From a checkpoint of a small transformer trained on Wikipedia.
Size: 11 layers, 2 heads of 32, vocabulary 4611, 0.892M parameters.
Architecture: rotary positions, capped logits.
Training: a variant of SOAP for these matrices, 3651 steps.
Each number is 128 + 24 x the weight over its row's rms, rounded and kept within 0 to 255. Layers, rows and columns count from 0. Numbers have three digits each. The size before them is the row's rms in percent of the matrix's.

# layer 7 MLP down, 64x192, rms 0.311, rows 0-63, columns 144-191
095:136104115088118150130132146111109142160099125090081094146175136131147131168116126120144116146149130158132111090134115126147124130112127083127104
101:148125094148140154114138139107127141177145129112147129151141136128109120133105154116146115127123125120132091119112117072158114116152123135125121
111:135079138134152124142132126092106151132154141131132128146148185147133114123163115094123141120108112106113117068120160151104118133139149106140179
095:067122106103083140122149134131104130150140152164113130082123162149133143116107132112138124142109151135114075134176115174125097076125116101130124
096:121142126139105103102148115083135145137112125136128138110076133123122118104158136124174088113125124177153158083141156142115099123100140109155118
102:166150139134139151142125133169125145136124133152110117175171150090140153110172114142122166119137117188130157141096149131139106109112094116096125
105:130140134141140120124106134130132104113136123151090105113123128152100123160104131144111114144145138074152159098126151168095123137117129090160166
098:147110126148172113155143095150115106075130138165141120131109100088128092140137131152093103112127114094094071126156087102132131144115124166149129
101:153140126136135121117111149104107141119126158148131149109124111127122120103131137106105173141104152157132104157152123095111127117112112141084077
107:141127180125150123090153120131113101108157142183062136118137125121155136135087136116102120135122129121150064136132093131165128092138149154117140
110:148113096127084129172152151141124087131131084149150144167153170082126123157116128139143100125122159142106127114163127127096119095163101121121114
095:117152198136115090101132100117104115115160117119148169143135132157146120113141124086131172157115173118136105160090120127127108072146120152156130
106:133152096080150117081166146113129137114187098162173104104089128150111120110140146117128124116175122071142139096143093115151161118106138146116130
100:143159119160098126143153104114090123079130149141098146126137156117156128073117112088118094130113115086131074118093112134100172139094112102128188
100:195107074100121119115096100117135114129142150108175127121098118103179094150128125144157138118118148084137115138142144123159133180174117161144129
103:086141114121097081148187120150131129110136104135144131156081097136135094162115109129112133088133157105115168107097112113070110117087132118110105
097:113159142143128157083110114133144122117135163135136151131127111097144125112144112108134173113088153102104102184113103125136108149152144098115139
085:142092142134110163146120089107142075139138077146106129093107093182129135128128157086147128123158134091132109147155127147116101119158097137141095
105:144124110047087105113126116122070136132127132127134081103157087129129136131134116141078159124132152107124121120129132118101137175119122117154094
115:121125103154145138122167129172094112141103147132111124093119122160129128115135095121100100126127132112115145133120102080166135110139172111116101
105:113123148122149168111123116111145086118156121138108125064106116152131114153125134097121135136134145139138093126128127155109113209113111129135133
099:163154118117097155121148123150156147147127100128121145089102093107098081119137111113134107148159117138186132120169158169150121127155147166127143
100:110116123123122132124175061157116122146130147118099141150118112096141114121123154139108129113116095135131112137134137095090100148078102105140126
104:105125166113135115085063137120095106121129098176150119096140157108152130131095122123151148093129132081137090107137150129140102134163125117109101
095:096105149111099101094132062167146138175124150114110091149118129142138102138134108133111154105124127120131080090178123153130153127080125150115127
084:154123106133132123100165191132174115160108112121091076138136117117110113081116140135111088157142139078114107144141103151151129128081128142108096
108:135103132141125141147142089115089143097165128127138149163126101112083169137171151120128084150096181099136072140087055102108139144127144123149112
101:158121131108124146102141094122146081118138117100142122144170131130139128118125102116093118142124130099155142132150127174122136148105132126075138
089:161147162120128168109152159121128083139151106139112132134084161129120150128116116120176130190133158109095148137137101160094116119115101051109143
104:145126114143089132124080155146152134139122138119150147119187143138133141103130111095099101124137149154153106162092121168147106137135184069106120
084:107081073129125120098139144150151143123124097126156114142156176095133113107120133095111117125108131105094123116121097101137143122137105133151120
098:120085100132129076119104121122104115130154163091124136118129111111172126122089135140137131126150094082132131145116131137095150125161130124095081
090:136116141138134168106140089133105172133106099129114163165138143117126135087103146106093112120109192092122130171135099144109108087170137101121127
100:153163187104101105093122156131128114138130088135110135075080134148076119127088161077137132074143121138117090140121101184135143083162130154142156
096:178148148105128129158113122158136135154128151123165085087118157076138098096149113133114140161098140130144116156145152133111141140124103157154141
093:116123161082106151137129068150085111137107138128157178143139106104097117120104096150152092107153133144143141119094094123105143074152093138124131
109:142138128142075139144144080138150124126136105117146093113149083142127148138137105143136098133180086120140157113099111156172148118161125133150110
100:147126177086144102139131121130148134112158117157137136134134131144111130107136131073126123138116145114135175114108146138099128139121153150091158
097:110147158127133117118136083135074186097138129117155159097143101122140142104165118167135084150124180108128148147102100103146183130127118146126122
097:140124128175157131131174096148077130121142168157108138102140100086143175124166069169126084113116092120169138122098101104154087146152154089114096
103:125103146137107091142158115133143107077128116174124124111178129105109155086116111129137124142132098157128126133138140103117149163104153079129115
098:136147150135102147122135098137151166147157134118123117119164156135124093193115152104131126082136091133115132123107116159142110144104129110124147
112:119214100058108122104123136142093133156126130115108107099119148152095109117160159121159135113110139142126106135134108175155139146154153127126090
097:109135100092152177144103124094141147167135139145119104158149170142102100105131121102146139165159138129104143142136132133140108102101135150114131
089:108127188129162115119112096099126168114137094123146141108134150108114108149115106165108106111139119111147140127141143170141112137147128129106155
092:141177092124148135143147112141112138107151129087104153094105135111147117137114104126136156106098106097111148137126113126105137112166107089112142
098:147163138151161157138099136095156131147151123126139101129122119163146109118117116160155133127157138145088138134119149195150103111185104135086113
101:133112138172137141106157121108133133120104113105111122189120141111120161116178173114148143130162151121110120129136087160126117163128049106129121
106:122147133130117111147144097146114148124123132108094167141087118138134163149059142176079116125094115115082078125107131148063135133125072122128090
094:140149107093117106091109151142154069087155091141119112128127150138093127138137150107144148158105155112139066126178156130089127159098127103143140
105:168132152164090151124099124109102184147107128118130147166121130121117137111177154136192121102141120116122153138135103126156139114158172139135094
100:131112104139119088130120156099143115122134076096169105089097145162163147107130137127061139096146128127128095115150143114102121126104124166159160
099:141112141115125090093199100106113121143122141098133125146125120111099089121140087122116099156120102127129100149119120134147103125121125106092101
099:127115140152130131141145114111126069137156122115116140158114124151168151128157122150101113163095091133117179117119101112073118173119081141117117
101:129159122132171116121128106084112164130118158136112158121137170120108116154066111122145172100141133132112097178132130143104149111127151112098131
096:185142124152106139127119148096090079146140151125115115134125125099153139113123110152148096154067174140115149106110129136120131145131118127119178
106:117123134135152141102127107131166103134138146106140119175134128065115166121107119147140133147100094115120162141113145086125137147108127151114141
104:121125130130147133107183163148120100121117142166118114122102080173111170110192121106160152135136146122129137156134122106143113157129164138147158
099:154126108144130101141157136189134123134104152120109103142135143152146152101129110119105105203139118117159142103081146132151141123123121114133126
094:114134129125136119103086140127128129164162109168156135118161155082161124165156091160120166130131164139148117142130106121124122115143148112097159
110:124134108115185113105135163067152118095087122105141093138123131111144162132143129100136140153130153131099102114174148095114094149104095104107121
099:109162121134139155101126095095146125140137131129158167128158140143140131089142092151142148128100122131107152132138120115160115093134156148132106
095:113135100153124107165149131095154153135090151133154150144096157141157152112133127132126181117128088135100100091141159137142131121127120127133162
109:104156101122123099096125108119130103093106113124123121136113128157112156125131122122097146091139110078113118142136127118146093076117138128134126